python train.py --hidden_size=128 --norm_place="pre" --rope_theta=10000.0 --init_std_up=0.042 --optimizer="soap_variant" --beta2=0.98 --final_lr_fraction=0.05
Each number is 128 + 24 x the weight over the matrix's rms, rounded and kept within 0 to 255. Layers, rows and columns count from 0. Numbers have three digits each.

# layer 7 MLP up, 512x128, rms 0.551, rows 506-511, columns 0-63
114114161134122159151117115119127096137121124118124095093146106107137142096146173125164111157157106140096124135126138139116150113135136143146103088088097107105069116108136146134123152149137146
141106141085141160128151132111150109055146088123133133094093150116099122124112111128111132101104122109153155146146136136159097092087136107118134114138173137126127133102115124153156125156108137
114114177167114121170109104061111161115109119157129108153107133094117120168090171124092152129122134106154120141150123118123140085127133078153136090120098127132126127132114097133137103081163170
153113115108114119130117148114151124133126095173138132102114106115109129132125123152130119094134138101137143134139121109165087109120137135147109121131136125178100161141137141150137142124160162
110147109137175079109123089102129158090134116148159140135090142119134124183123091077131136099080144113122124153152098103136139175098126153125145124185176120122123107157150100133162104087119091
157112101147098096141097141109136087138180137133109137128125144150154151139106107174125132120157118123150132172138117152128147210110172105087136126160116143123140128143115113119125095148143111
# layer 7 MLP down (transposed), 512x128, rms 0.574, rows 506-511, columns 0-63
112087159142139178141147148105115116147123138123116120136165107123095108142119109117124128134129135093077118109138104123159111127172109127124101129100138112085158109154148128127100144119078143
116133099130138126133143139132124077131148125101115138114092102125040141131076111112147130166152110094118128131139112130127076125141104135167123125166164165117121131104124153147162091107129085
148147115123182131167107138120159119087111159159116091145169141148137133128138122114130165107162137107150136154114130158132129159135134153143116131114113095131162154137114158134145141155150120
080144116103115158134092124101130147153138122154138151130037107155112138163133086130161163144154152105120111130116161135115100108117107100082140138152110115132196128113128131120163161178119167
106093123136098110134149104134144116183114164125117126150142104131129113159131120153119143145162100133159102152118202120149132127147167114088112147091119136129119110143118094142104135142127147
098128162149110108123129133110135137118101130109101137134099128136110168130144139108147121127093110098122092149148128124165126150145105142137108119127081134122125115093088129127166138156112110